python train.py --num_hidden_layers=13 --hidden_size=640 --num_attention_heads=10 --num_key_value_heads=10 --head_dim=64 --intermediate_size=2560 --vocab_size=41793 --hidden_act="tanh_gelu" --norm="layernorm" --norm_place="pre" --norm_eps=1e-06 --positions="learned" --qk_norm=false --attn_scale=0.125 --bias="all" --tie_word_embeddings=true --parallel_block=false --init="trunc" --init_std_qkv=0.0196 --init_std_o=0.00385 --init_std_up=0.0196 --init_std_down=0.00192 --optimizer="soap_variant" --learning_rate=0.00258 --beta1=0.95 --beta2=0.95 --weight_decay=0.15 --lr_head=0.00666 --max_grad_norm=1.0 --warmup_steps=200 --schedule="wsd" --decay_fraction=1.0 --decay_shape="linear" --final_lr_fraction=0.0 --batch_tokens=262144 --max_seq_len=1024 --doc_mask=true --train_tokens=725500000 --max_steps=2768 --dataset="wikipedia_en"
Each number is 128 + 32 x the weight over the matrix's rms, rounded and kept within 0 to 255. Layers, rows and columns count from 0. Numbers have three digits each.

# layer 2 attention key, 640x640, rms 0.0403, rows 406-447, columns 320-479
152153138057098069121210107107155119105140192132171165125108139119163096123115086154148160174154075135181159129109126085126118159059113104069176146168099109157141134144150155143152097151145133152065133075085096107121135170074143178164076034119182089118126097101129153114152134053109104168091081112110071183133105109122126097103100157184092178138107109197184182081146114126170153103112134154117065092175094130104135157130123137134141080143037098120174096082156113073127124105096161
115101124132128111151152115094147144123055065107155152126181133118132122146118154073104215181138117126091178128162077152121141082176140010102121121099116206067122090182167176133110122101173146158137171106146131068120136152098152146143131151179191129114087151132077109096119136147075146110110120105128111083150093134167097132142105132106142092140143149157148102119101077161080156099062112153176120127119099144147088152170131153151067176156141105145163122160148155218114121133076091
113085110166141084144153154033152104184143130108191101099204115177179141188122175107110077086110072121159201173108125136184087126145070084161172146124127135137101139136124122152169151145165119102096151138112164177112116128122106093159134126079128086092112076124209095081036117223114138117158170105087074117132168161135121112180133152094097095097078109099148095126180117121075127088133139139158187145121111146071082149126114119149102097118128156094158083120133108091081137083183164
093109118146146080153109118131131123167089185107131122154113158163099114158143102137095143101099107089124144120133152143100158129164108108131137117114118147107151143096126108128129120097178128188123175137111130158155093112159117137120144182129141104085129145177144164090087115148129118099139108153096103115091165153166102142114160134115112151166143150077116154107119137145141182125086171130123135115157113137117116141120095102166069111149139105150131123137134134171075130132172093
103125106183130134168090094096182137167115115091132156118150159152156124173107150127070126146164121126074180132205131120157186166173116126118156108114090151121191082166159133117099107084142177195135169112133134128146108090173120159144155152091123139156102166161065137124113127165138123094155126131149099101114206142160058155093164154112139125161101145077130151169088129140122182143078134095123136106142087146136067135156118096137079060131151095169115143142094106157078142141126136
088171147125112120169069119135125139142110149142145156139157156086133149146137107140140144150106087083113088156104132144128133127156071112163146077109092125087144084074180175071144105071103185110115146119099125109167144149144116106073101130117120170132158178201161166137119103143073118070142132157183142116053082143154141113111137157134080115122132170134106163181087155142114192144143121101177155130120101157132137143142105118096142118175136120081069179175098134052090104125188088
166155141153087186149138155142131154149098095169174136136121172137136185072118173122131070096093164111087131133110147154167117094138128141120144077156124105124127113101100178150085144149080092082098113151153131125144147114139161090194102105096143099120135135157179111139118160080114156111075087133153118145100125140126114074168154153185166132090120138147092182174125122139123106123153080154116121138110141143105143101116158130072152099101111144137125102122122125121111111104109182
072149097120138122128120081090163130143124117146129160120098120125092070129159132128098174118168143075096143102175136090109159115134082092111140173104133149101175127137134129131064118147152165158144165109125124120151132113164103176108129159143141156118118127141078149089097121156090110069157128138143099120128150101129171150103136098120113182154120168124129172114138093162154158155080125087120120116155114135130087087155137101122092141126165118169146143136145119123095118150096102
083102095133147130134108107120125070111143118107115132155108105117111084120128166130093145118141124111098125132152091115120179185151104110122125143076121173112173110123117068111179100115211180163145126150140132159121115134141114151112167155140115139148113147088094136124107108177121113112159161116098122096137174109152145184132110115077117104177147169124122114095134102128167130099091129124121160155120143142147106093109123155168099139147157132141131131137145130112129152181139110
134135177130126164126131166106120126155121039165127160103185083117155198110153163109129139148151123155071175172092111160149114084141119139136105092140139101150060069127167169197129138130098138096189117188125135087107173130129146106153158125134142135165116107123143114116084122120133144188090056121173147121102086143155110078162114124149173090082133133148120163171146162127097110150131131134217154167130146135086119103163158127097157164080155125105090122132103098113169147089133108
151184164149114080152100125096167156163145133105119141176118135121140157171134123157173110136117088130105154144143117119102148183119082084145122092120114128122142143099134128087153146096161149131144147130121111138146098069145117120116118140127160128101099121115118128120108143116084089099096085138114120111160168165188136148163142155115154117169140174127098130122126163136127144093104146157093138075097065157128132179135137111137104129155122164112137097141103142140099132136169120
057175079169143147169113142172184142145113105089105119170088094080103180129171178111109129126109139046112143180149178113153148110154038129140132134130113170108188086150088152134109106116122141168112156162160126134117157113169116118135169162195065159142098135121133138147092094186145167134215184174129082128109171113096101177114164056091142128139093246142033128157127116153159133152106163090121181127101104159122098090155120125103118139139148086107135071160135104126130127151090122
139109142085139125127137080114126095102129152125138089159086111124087065128112090158098154114120080145146164127162106116147141174073056086096139165129137180169141167145117063127131117129159159149131158093113123159097137124116110140091159124122168157095140119062111150116140115109065076135125167103124086123135133102105168152102107136103061145196148124133144113080136097125154154106084179147135127122150125120151105141176146123213098130168143120152176163118151177072090150138185153
114170137162137127171093138109140136147114115126124154174113102127106118144134172128160141112134104119055152125145141112095179139182077109139153120124125150128129157113142116096134102086167201174162149139091162148167115088180100091091117199172181154112112148155134159109100116134076131102118129115123127070099175139167140141179148108111108132196163164120123132064136141169141131113072164110139178151145099137114100095152130146162061131173172103157107116131143132090140142183140078
089111182115177141114115070103081185109112154133102127089175218090108122168142090146157155083137125112135111129149112125184176132122143128149105089133091070225140053044121109112065064125085131103100160053082117176178063100170097138128142151120159248143119182184156150230162166107138096092131098100150163143149186126106152116057099101131119180126151173148165199160142197084098213162131141075056072182134086137109106153169117108175095076073144029145132176206099105141042130184123128
105107123130160104151152112106148119138121137128155117133103123151134076163122114135104145102136106128138148120139134096125152137127115125119182154116113155108148134149152111136139128094171172139147146124132137178150131115139102138112167150151151152104129136153102137113110110171089088102173155122110117105131157113148130138093127124101109153137152132074134138121123114151088180128105162117135143119131092130126109144152129118160070107150140132149133163172128123121094141122147093
159052221081116121154131130127102158121152086172124161129073182171189097161168074155166137152115129117146115162132106102158139161041142205170147105204157087134102131097112167113122107155111102125146122125140091091097108129125084179141083160097123152129162140164130113099167122094147091110152083125109167130157126153124092120097117140118092171083090079128137169149127192162120123138139186142138063123147132164160150153169138105050104113041100158160131222143135073140093168129144081
123126130146113167126115122121098146129126097130076144139139160126112138079172142098133128140151168118100115074126129164138135101136135165112091116132174100138120103108119153113083107158085138137130129133118145090144102100162142120116116118086095145171116143115130099113108140116147146138093143114154163141089107110144133111134151130176132145125117124160117146137103141140145088145148078101090076137155129127162136085138103104097155119121194090178146100133126096157137124151098167
228179137123145161146134142114151197126092137177116172154028060093112109098116079178121219144124175087071089110112118089062134118044097099068137073125110131187037138101124126105130200160143145124174066171137068057132164203100068073091138165225150073089141109121087089134153163012109112205101095175154120116201098110149165123167152140134148139049161140137053172099148121097156118155113138145164153178064085204131189108122169064104178141085101111166076106116170127151137087123103122
137122088086088078114082170097129187104114161088132100212173210082118094160145125172155151152124092123132121156084163146201182162174136141151167163099096171143120214126170180095157100096169116151125116133107177169198169053155128065104155085183115158160114184188151133062093118138140073145112130116096122167107153139174155150095137189146119109088133150080092113135171126130137131101103132122120136150101130133119159179115138095150123090148152118106081162115151115120106130170143128
207176182098095118161068163036136157130165152124114194187150134102090081126098083165117163162114145106042108112096173130058134141186162050097173129095110139146160145116110138125131100027176158126180110149083191151134170126132157077097164171116125100166151153193179138125162129055074097115113118158161084103093078153131169116114126147118054170116139170178131165113067181121167133066152149138169161157124085093172113114122140141172096155181152117109074165089112146111110170129215122
112170154160101161143130163110091142125123052160135153114127164112142158100135137106179099169140141136141127134105124160153102083146097099135144101124112079096115061102090186119112123159094108121110117107160114084166152131153164149148119096078135127171129148106161110131159152079134106093137081145116156137101075079127082120167153157133146128112120134169112146178096149161124134131128056149113139175120105149107129118118100134127144135105115114109154145135123114133144099110132119
147189142081098171124139089169168149099219110076067116111134124090152167146052074168093100182109151152147070106124109073138118119146164094152073107110106109177206079125135089147110134146104104074098119127162046124090150171090141127182184134099061109180135170062044071208138134090125158168115108186208126168161104086089108119101161095167122134121138159159094094163082113102165143112128109182148117117067136058178106149124117100092201150169121116065106133150114128148146110158138181
153118126187117183098132161103101182152086147122150125118190161143185182081138116086121045133117122189134144180106149167154115095159165127126127087134130078220172063124186195155148101087060129081165118136088165135185138110144157064133167121025080125137111121160156081152111121144132132175095121097216126153103133177103146098112091137136091069085144112156131107198162147067112162148181107147091122128110101143090109158100155108143128110108169065123101148138084110200134179112087174
116116123113140152077161122076088193093135138132115115129161172141138131090155110111179122124159117152139157092122106136160142121127115138093131149141195114159095149090071158151127105141091116171090160116152174096152116135163169111137136113092143166184107096134137102092111117127142147118095128095145111136118109092146140133118141100161161165180116121206138169088129123090131081158121068127062081148181123143145108092119137135123103114086128104163171126123151103147106144145107162
091120130131140133172109090100151094146092138097159124085126107164137105133122132096078150117145109101121196176173119139120167157110119113087152121101058156083129120159155121113153132096135183147147137091123138143110153121099117149126156112138151135095126160149127147125113113190106121121152144139122075140123142118164074156142135133116123119147127144112135147127153122140087169124092171124167161131123087123115075141129120108115130079162142150117119129146094160101096127106152123
110126137163125107184096111109130124133068096160112186126082129157099107152157167126122163111112171087084098080157114093109172139185159125150152109120107125055151097073160124096132123097191172176142115160134146116158112143172087162064085174171156105107117175184086120110129143169136135089163124124106152054144178130210101162146156124155140141130153138065134155139097119178120126142088116125098131127149119191137145117136105117108055154145168131171091121122136150135103112140143111
063134124118082161173091075080136120142126105139061139111159190088093126153130125127075148116100101100122094112150150198190238119149158104125120107060111152128158094131126115064151086098151147157143140104108127109170095063156143139090132166113107173147102194087147111103104142126104096112141141114136164111093119105118097175135118144147139118167141202093137110159110128141117117111093154077134123115130122130179085158135098124149145111122180101127169131170175130135106135159142139
150098134112102114121173150178123110131160160135138124127123083080154119108094141158128131145124100126200126177092148113134057137096176134099121138110119077146127158135134120135166170163129131104141067145125151124096104159094129120147133088153090085148140065101145138169167144100140132176138126135108113205137119108118123107127114148130111116123096112171113130149131102092102142113146140149178152139120163105100145104097131126141163132154084182105074108134093121079187125064184153
171188119121118140088143126151112128099101148097162116132125131124130076164095122118154156110182193105143137135109211131129132068128081121138128165090125109169175101113105109186075134130130074120072110151123102107132165092129141144136116098154147093170117095126157141172185127119189092133098138130111151112133090123119124099143118116132153126120119137155077127160176148149110079148164110191137122181143178111081133153129158172143137122123142122138101101115124079138125100096114149
169086116110141118115157128133171165121179078246070092111146070102130056174136084104061255103171203112090092135143084071124071150030144092151112153065213169114059084148072108178125142157180136033168098204183107081079189167090107189136187118154119107123193148056119151114104119111099083178169116128148194164189094142106149085131124095118126116071138104126093155148113067108127106143144137103124092255102123132148180084132071172130125146118082138169134170111139112099092112139089106
157138151147024116095177174124161116156073102178126043124199124098141189156143097119096107101112118154152178087084194169097129101180179064096185053154112159107115085156113150163150127040145104082136135064057137114176102102119166150203114128109137027176099118182193131168136136152193124136084079087108093130086127149115123062123107109088170103086083170132126133182092127132126140151155107156203144136100053102106127188101116186121090165130137081097119085140107195129167112053158165
136182134105078180101126157208165160139196128118114112150156139076167169134081100148113095192140114166162120144140153080172111145130140156133124113147135141136198094207159154128126134160101116066109166083151110105115127121110178106165115097117091080138113123047106111139142113178162127158118110187139127180144133171080078125104120101142105082157085123156149125172107169150136121114189100151141089109149103086162077153133092125062149115160143104068089138122115096152160120182098177
161125140104089136115128138143100166136114116110121120104147162090144139110124131111135114147136155150144097097134147150119096105149183139118064104130123098141109100103121144136135140141059095113142103150132102110148127155088137121145100115097107121164108106131148080161125160087156147163107099134159131111104113147115096069144146131172167123113117101143114133187133128107140105127190088127104105144105120121123159122112106108097169134104126100121108101129123144146138107110112169
087098132144145086145115136090141115107086128123179093151135135132132153123137164124143101102094096157184106109203138119137126115163126101111148110141058176165169168075182097133182184114143155122106138166099143134138092185132144131091129167119112132064150168176116155135137134190073174117208148116148100076158168142171110182161095173135098132147140161140140091079135129106059190112096197105170144137135121188065090146142151135167082172170148084125128160163115141134088126141145091
121141136097101071149146159106201114095204107118107140150133083111174151160110142158111156146165128101122160171150123064103129166104112073130183117069088152157174129127119093198160151162221138085137117163141099108073179179138099148139161123163070102136112071075071079108120109157124115117224120145117081159176159134145132164133080136109108085112121168151131130118125113122170144116083149159175174159087116112108084140129161137111106151165076139120108171109137109112135121134119083
112139119112120133102145135126107154107137081146120127129089171103093162112132129139151120148110196145112100090126102143138121094146128173156098091133176087143140119096128157143104136171060123124127132140130121092147117148127172138115095107118113135162127125127128100118107139094148176139106101128145168144101095117098141134149152153187147115116125115156099138151099142113136103163144068110105086115154166134121178114119117113101147134097133114147159084140166111168135113135085151
177087090095116150186124138154187096125130132176123156146168173141097105168107134155089136115113174084113040125081188134123133178163255127126189156100065129073160153162152154075085124088156156149141074206127133116175084088151140102174119147153167120099152161181108140157162187155121121093121147141094136134097145185180142162102127127173080146078129057102125132200096148116082102044141145183180125177132134079149176167098134120112131145162169199128074233170160151108103162092145143
136086144098137108096175098117103134126101164112129110145105097125100083125145126126068146111143111076179202121124136160121181128037077067081129156154166185179150165133031115144171141132164137165099087087075146106108110132129154150133144103155203147101095158106167160116129108074132095163109167115090060123153154090124153111071076107114109165166103128171162154024167079090108093147109189112151145126184180119130152125113154141199112119104127154145157072115159151117135169077124163
071151118116132181106120135119120150118137087157112145165137151166114110094142125114140139135137124122116115132138129152159114072162122154144122118130185094108145093131105143106102092144116097135140138116158149117152113097177166157164086113108146155152117149148107147119086167129150155121116105110152178138081116093104127121122163116135175127117090145118106167168103111160102085161147090088100139152111134153152119114135110126108118112088147091155159160140149119150137110126079138
179135076125155110146103122146071160031145139088074135147055148080075079134141127165159178130117107130092114099173125151157181145105092123116110173087141175142148149111115135070150090124127126229118141093129113141155139079140139080085193195159134183178129185081130114085113091091107108129142231127156175113133122122147134220093145120102079143174132154153118087124131122101208133134111113059100129089161167093167137139144127118160136110166176123150153136139196117128123179157100127
116133155181116087183092126137118117160062139141128154093102141150136120165182133098119131105110169102054098064166098106102150156140155108185164112118108137070130100125152137158111105073126123126139147179148115138155101138143079210112101152113178105162108156177098178094113152166104092091145131172151179070116135169208076121123173160139182146135152145093149164169067164144151174135105096130101130107155089161110168107117114113055066123143126106161136134137135158131078117119112119
# layer 2 attention query, 640x640, rms 0.0444, rows 407-447, columns 320-479
092115141157145130156080088078085143146178121089127112103119123167181155146175098130123153083099157192164124127135146141110152168139159142129100137139122123163125162056158086152130154140153110132166127159230095159071104126124130119135203107095166135101117171123116099134122158061132193128186097151184130159073172146129131088167086128151176103157123161142072146137121124079062122148131143160105121125111121101131057114096178131063163162131142148098155204128094097148154051176149084
151138126137149144097176065114167126142118161162066094148194084160121126037144104097154094076145108173080141142092134143128142136075166144166116121160085111083098110174116132109125164106100133149120166116103106079097156127116122055139143108153099107101135090137174155119136108111153169131085133118138107128205063090139115068156162090164177161107143134126115117102130109139146135130124123155156135209184090141148129130112106141141108136105156124157170105177121106236092116147112055
114159193119088166094145167113152151084101111158119176103097108077141110092082157089086113073072145176068126145100113154127172141112111115139155113103123102144132199156112096081169195155108105123107140102105130071133167107077117134099153156150146133112130121101108148137137129086165151111145146141171123108152114136106106098171144129120143135120154117129131097111130102112126161130120139095121153176135078154147130129106154166131140128134169124140177107113122133160133097110156166
144113150116138072135048122130135095089148167171114133185154075082129094110153167164100155204107141156092108174094117177154146147136151082100149131135088089115110074144118127119105112102138177119113119073118185118090179136125126134071132098125102125089133127111145127150128120147087108132091091135100081085117088067126103102165163133127093132146087160157137147159083132104108172127149151076094142125178073156096090114157123088168129111100156127139128144091088112119133134137154146
201157134128121086135145096116155144093145119128181125102159101141135226165149109105098147111152096162149171115146157152062115151118085124099140133095044090169118136127099061207173152094177145117195185058148158090161122099076135138202153113231145134159094093097133109105139117154092139147080132169120167132161131141160066184136171164130156148082107094133098132118090158187080143154098092075102066092123135090117093161116144157097090141121085142074167118099092077114100091172188116
142133149168141154147099129131143081136137142204116125165145139077113164097104097196095160185140145139123133137142120202121159113155123160204143157095147111135121114103135080112146129110156121150141123013070141123145136094165110149144058154084126139136114066145116118128148097166090102110087166106161127106102068120109127116149127124148123104153145149103085125142136182116096137126108111119111092160112092085118088140114137106163128122164178099154142082077140111088133112153204128
096098145132132157161104157170109120151129106146121164138107151099130115146100156111162094133084132137138161148120137133079196118116137175117158123128155126131091100124101099128143115127192162150115129107118178104103107119136128184085146086108120142108130171118109150126123116108099139160173129113125103101087158105143104152144094159083084117104117103108141129134127154097127155137147160134145153082151098124115140125156107121142117125094147109144105121113112127148124138138136095
095112129094090123140096111101143159128159116157101126093121149130158075177148143143188149171137086130130169119089108159140126105179179101124142146152067101102119161118198170137123131154160039150140097162147176106128071153150109120132116096153101158095113142129146167110150135130118160123150106125119120142129125086128116115153077208043095132111073176163152070122151123089127164161151171120104147067125167104089095039139113124153123151161138118091111153131093136110201101123106133
082114084174163109171151079163138129165137109183079108183130129171207100101174081131156117166168095107196174145187102114111116118115187136124146095188099118033086101123150120160107161115120087093138116090157154115133146074198144200127085040114124145154111137128080105171160107123109184171102152154148168156044155154108126100169139121120084135106100130097145149132098154118122172157124155156057079169145133094112094108148133106132121145097121148129113103141178095117125102141152075
154120094125133201113130154099145130119109128164086092061159155113109113153096108103069123093150113119105099098092102128154125084120120116169148103098139114165126172094135122163118144165136098071146117112128143135092171107119117119176125130154142140134122094140154135098118087171104160081144160135115105150182125098128078131132155127156176046101149136136112075093063127151110135110079097149110113114105097146159127118151112157107138127153144142097190109137144128177174101186116088
145143190162174073082095153154133131140152111085105137126184165084173154137127191113132075132080137198164116113101129133086143108098162150094189166144071143143172149151133060142159112114145141117139179030101144076127100145117165179110157082108086116139130140112161130091105077113148145110093109121111115100121130109106097154186168125121088117129121154129113109111055101178164117142127123095169089139179089045123120116076150145174116128131168096132070139122160095183180128153149140
121117150124133169135145129145109157092106145143157098088130127134121099134116097158095150158123095102092119142127129163130119139114120118128126158094174117160109116132101097167132137121130178102130106193115165170101137177144138123126140119089142128147116139132104153156139109155085143144165181117142145071116112123149109146044070079089132120121104154144140143138154094084124154097151135112134122059105141142088148105114098117112106147103139138095175101110101107097156155120103152
105129050160160139105190085156148114146134102151024132098160096134164105077123112125090072173175120141148183173083123116174137097130146103160096149122064128073076110124150101179141194174168121135169137119117140049133116123152122144151145111142069125161124208134135165144133075132098163125107116102153030144126116127183100148118163137148135133069093163125112123106103122124113173167063103137076101055130141127107116081190130119112071105107132157092083079173115097192123100132146077
171092172120146121125170157153098122133140174162129120137118132146095090137120145123136161163174094125116133164154136146130040108038136175121185183078104185093067045174071161097105097108140155156105188086100187038187197120144105111124091142136110144129118089131117153103140130190121085162097122080077136102117093092163044120093138170087180163075102155147168104049090080166105160136154140120194168057223115135174165174170102128144129108098103153137124077132137127155078164079173186
093100165118127110143095142131142133095136114135097110150134102091147129153134164125117097116077136127098147158135104153121134144115163137120141156117161148149108133145089166113137124145123117083126099133111156150075161122116100137106126135124121138098137116137145158166122151098110131147128125150099122112134113110131100124136084134092115117117125137114155130160110124093149136127157155111159130139119095136130150116133122133136140124093148130132160136147104141151132121117096135
140131135101167109132132148110132184105106127118154147172088148175052138113132129120138148099152082122149103135070134118134100118115189136110082144075172186080098119122108130115083113160080117102117164120134086135154209095173090180146070226178121067142119119106083135138095184144129096166086115156156131152207133131153118127108164138167163097138206172126170117162133111198104139157176130081157187134166112139174176166192151138088075124088069173152091084114124174167138106125135131
123135110136123117162096080137116077154139157179100142143086104145134126113123178195117128163108108099109122140149134118076126130179102144158139132106095126099095083125102071116164106135186162171115134078125191085157137134113166158144115127121090131189087127128104152166154149173098091090081081097141084101117115164109113159114162148109142126173134135166106162112135161124113110127165082114130168085164112097085125097138139131129081078097120119150076133114162120092089125122185133
136099091093185153114183121206135133110074101103135196142161121172086046112136159081118133124163093128197171092170083130119134115094098107152147129118173221132103112184121143162087093154097113120168075172146120122102128078153151158134117136090169149107114255108083160149095138144096107126084169133119156147178122124135108128057086090096147153192116137111146136139171182100156105148097126147117096093143187073185131147171106114058118214165150160103077119173131106095144182140127096
178081190118115034182111105120121075102201181159141152169119176104151204107122097186112092155118161056133117138097169195032096121099137195094112137140110114174138139186122077137185150098082117081149173137102118109149112106122151087093083194177117121091205109131152104152094099160068206129161160106127116108146104161087157153157143162124142120159149098129131079090115098088156107125113177090138194078157124113130131130166144159171150204110131129067127100130098166097153062101121114
121103127107155156121129115077156212115068147161168171139159123169138089147101140147159161172141113199141184178142062106129155127168045122135104103112151119204099126113145067169138171155108135162148082106141126059078129142096172128107111174144165196126141193126107112142172152173114148127167180141151156085196117101153107120086100131083159139124148094098100093124156142112098191144111136104109126087106189131111166156112112102047077121101129185093200108109157075157165144119155189
146094119129158073125104126095141115136114152182169151125182176145125171199124080178090141055113137118168094099180115095083142119126118138133129124102095143116158101127127116129134101097161157172138168066120081126109124142104116109222085145148152170121134092148144128113151125161149144111113098146108147122133143150107163132149118149188129097146145088133119140144109143191058051139155108136146114164093087098151130221080181104052115130161087113121116155139168084093101074192114121
170130123131162095101117166120121184132181144078142106094138144158119119168111166140205182159175141161127173140177131121115081162124059169087185145156134088201139167147159142145104112092132089144134129142166190138166089170062111104146150092094124129176109116193155099087162131149149073135154185138110137076118126119137086158099110098056121122114047128107137079134154154162160092079144102091192125117166144112101144113097068143118178094122120117144138119085125121115151153118084119
176097150121149123136093092115110109155151171129097095168152064194117147074121149122151137112172145148057156151163135199207064120139110128149124124133121125132107140216128105133092049147113172133080134157184168106160160100124182089118116127142167149166155105137137164142153137157117145094139167106143153092091084159163107093166164108127196173176066200139158118083099148147109134115116157080107124147150190153123132173124095182138193136160129162089160141088132040086116114099180102
085091155166150147103095186125097096149107164170139102119144140212124051134130119141105131114101116116103107093188123128122086076120226160157089085131183238054133037108138165055114122123191160175124102115094136144120181093096200151153050182117161165113122122113114144155137145149089131097143114138085164140111140176078136137132113126149121148168213084152197134132075054107023143100099104168183187126130106146182227165158157148172040079072077128167093099158175170195139117119164122
138120169134153122147096130130106121107130130128116118191191085072153101124114119143094117183140137157127160133150122158107168134115163083104128153143145127129131090150115151155096128139116147066146129132093149130055156153145136148065149080118108124108104096130130106155134159118104124161103106180097123109113127077107100094106087114137098099122092149118108154191114121093131152089111145117080115079158102110116094189122127100131152110119132158127160159109061133114159141163097106
132178162116120094139135106136146096122165144154117131095107127072107142172114140087128168122100109120207127090101148106138129125119121082083138106097019095122075157071108135121160200137144081105125155132138078075137099096141118139163137185233157103093133124107185169090179115070113159124148000130145133139126166118127106127166127185118097141072139126162072106114164129102143167208138191178141147179147077144143085094173164186114109152141094185102126194151124118110123063127159129
177120179121069060191111079111170099098215197142153101141133178125148188138112144194119161113071160124148111136078113117086063159154133121064179123093070132162152167172095094117151105108111134099143175109154164091135102171137129115134127188185120134108135073104126162115148104187060141102092077131173097108126104153104107132178099137135145102137076132167063167141143139132144072096171154146187116111160149115113098096087124150097157142093132121097108159132100105051093104115112156
159145078088084171152143149098211159067091156132136113181182134120142089116092106100140110117165080132088110131116111094154137124173091095128102061152126129119118112138120126139085094089062062164129123128087119141123100186126117097154106087123076070125144133162106107079169133131169152166081170140116150077183087109107150078110093138075100131197085162109165106150171189141171116127145110101083131125116102099170157146162042076152147103128143108127114126133155145100105224137074143
122151200069161112107110106156129120164105204149094140190191145128132079122133112134098156171193056087114132135131099115110147170109180144135143153110144113057114140133081043078123097129135175173147084028034146113170143135175110142090045119094075147125121144137114145104137093141107082102096129075094169106111151081128143126078124116100125131093076146130157159100134118151147098119173171123138150131123120150153160164165148122121097149084169170115124102146148116141173102173183222
120164194117145132200110070166147126175195071114141164175086180082148108116154166155163147098083135114207170142156053096087116163102148192126087097173137168153086132195117101169163093092077128173112117137154138116122107161115084204120129135085081160129120122117131130118118157104141109132124093140136125134154108104182154128079097142067147162181158122111131166172181115116151079164173217186207168037209135124147095112134108074096117195101171095118082166153142134181107131140093175
133149178155119109127156075169148111126126135113092144194173109119162091046177123120099175123148164157093137191143086100111132135122070143115142175111080092129126098160119067075132128125095119142123117130161096155081121116124138100104057109113119198127119084085207131114144115153161153092089158116147146087109091134144146060176106094111120155081144138158093134137157061177183070090174171142204113181193137158147082080036119160153153132145178158113181148103212030124153084141104171
121116138099118064119055126075129152153208186121125120143131114190149094104169138192072174216194140113088145161068201162154082177181112136166111162136129068208151142131153077137152095140098202170118092066150139126173153136103112134149091090084089092207113097189143104162058115145155102039087121096142087133157144087109119129135167082126121135140102159143095126210105128187128113137153126100149151122172143120070138105111132146183146099134140137179134110020142136112217086111064204
138126149078151158153114079153160113143116147131130168163157132152133116139134157147120190124146107148126136152167121155145127145108063135137167130116175133145133103148099122113149090123144081151097137135130142098166112116118151121096086103074121167131107140141128114101176134162160108122123187128111150072137098111133128132108068115103139122146138145146145146128143157140116089126127137105139139123168120114126116139115097093129144141108151129144100117124133095118130153153173156
183174101143155174092153153158124146085104155094165090084142092132061214106136084050163158099039145153069118182097171204156067103167062086110138148070147107166047114132067123099129150118118130040104154141171059109168140102135145111128168216184202112054098115126164121078094168129151125138167071102120116081124094122162082062155133145133206139136149104118086122075172084107106144146088125131176146099113088136144148077137113186131196120097121163037182084105099128117092130115187141
143128126129157141149103118123151137138128128177155159134154153105145063130087161112145142113160132162124115154128134106101166099142080148133072127146141082099097140143143087163133170136080080140125076107134108112096071100124148148078142120083107128107108110157203176106155142084135112094137133142123126130132117106124146113137091195071109093169114150097173121182150097147119111131157179128166125143193125128139165070141148103105105158131155144123113150090145099163171121150124134
093104136158146142143115137159104115115152149175109117091077190130121153117137125166130134082095125123160073115144191142129095119149106148138116132140113130091077103105121133098142139140178142108133155093134113137173076099130149148190120161150137113140103084135098118116137181124132140113156155104143154143107159165148151128118136134147150114127154104171108136138101158138114105136152087144136142116101099119113127162105143132131115134093114126144127145124155148118123122125156076
087126147102081087147143149142148151069189158161086108174143099155068136135132185194150170207112122143150138144110142082098115149163050127070212137104118059168131144087174091096122146155090056099088073190124130087095103114125154146079055145103108188115200098156115131088101155088164156126183115072038181085109142138139161158128130195076144184154109083123085062133128140146225131169127126099136170102173152155081145080153121190163162128149180091083141151104114106071166099123138184
136140121114099187158171135177138129155088154120127103182096128157079109074139095142151110122131110095107123131152119135115127090139150148142106160123229181133101093125123142070113131095105119165096116146167184189101163170172188077107084174115109116138118193097123181143107153156108138171122149095136124133130101104111096133069087094119128106160111193155122123121155049051135115080161149140184096110108106139142160083143133163144127119138131121124102116162133141100121207101117152
095125109165153086146072104140107100170165104133171077183080151119121168123154116124101072111081214123168082089162115159066113133165103177148132106112088158134157101139090103079170072120184127135173155093113148163100115082105097139165078208106101149114146048141133128101119102143108158103127115136142111078051119163135171156183126143174116101176182062146150169160093150130070097104143117133162116095130123112110127098128160091198106092140106089139074092129121132098098103140165117
148123138121088067146119176158112125152145175080176162086090158171091193162090195198144134130082144108143058113085153126086103152168184147082136134090173178189238168164182129084093084129117163103144127218197203167121129186122168106124116145183179125131214203072113153143123138165015156144185164101107141157176125150095153177134124155123148113165132140098100106123150115134109124109153133106118124116085190106098167134068115184099112162098070086091102185131088165102131127096116120
116169185109161143107105120077124107143126140151139099095118059098105121116111166133062200124129152164138150121144093140125174134156070120148133075104088110117133137075131135089163152151173071114136152113165138135109112100109122204089140134186198138106090103109181143115161149101117122137145099159139103153155130122145084096183079140126114118088170134106109111161140155107079172147127161149142142169113087140166040128118120124134151144147111136125155168119101144197105097133200106
# layer 2 attention value, 640x640, rms 0.041, rows 384-386, columns 320-479
126081086188180151172128150139163111155129107115125157133137106151080118154125126158137161153125161111078162092129117088094124095098084139138159104092164148148095139188132138094110101096179130174068166125094110072172127129106108143121126109090133117131129152116190169151145154117094132099124113097111118166121103155150164109126098114139078160116108129169121120112133163191095166121126132123169077118084194100163090153166131085167120102166073196131096093115148132064099106119153092
072067083133145093148091149116166126195101097108110142119135060123110120111152136161160148132117157161158217127139088121089120154041209098148115099099082105090099097119082139098133144126140120138145133140145143111152085170106036156082143135094114182100189130111114090115143153125139125119153132118149100164081213127105129160085145180114093155131101099132128110135119123183096150154120088062145103125116196159136088143120131101120126133138152132169108027159089125135125176106150120
106066103114149136112153088152163112167126129121139120103155147127107117113161130083128102099127124129108140154088143140104130111105128099120164156156113141096186067126069147044134183093136111157141133062060071166092176158105116131127151079074081101117098096129137145094197123087123124086140152098122129139101114159090162112111133091128127077137135110124093122115107152116102124163146136073149116107126149150157110131038081135115123125132097138153116075124092126101151074078152156
# layer 2 attention output (transposed), 640x640, rms 0.0405, rows 384-385, columns 320-479
146204173099104100114165123145085112132120152144149082142130119133176162172092122126144115093202124156150121174077130117196142141154104124136095116190101112153206139139088134181179128115114105086144139184093120154122138135154117112111107116124112150093146141066143142115116104153212153142099133188116156074120171161135158159115119170124109118162140108112112094139105134151140120118114145135082108143151117127112131097132163123098145158125165056116102105133156094180146169140137123
144178155116093129126136123142094133077132185072076086111167164097145128130155157104119104176126129133068075123105140131141129081158074164152135084166174147091141147092187148147150136100147163132129160151107136129100151120178152125115095136148158114127087145098146134142120096150072127108115114118126167113157116104144149143170088128133139107140195131115140109125103095156143153134132141161125127150067112146105151136158148154155077124140150082132116129092171132118118085163129159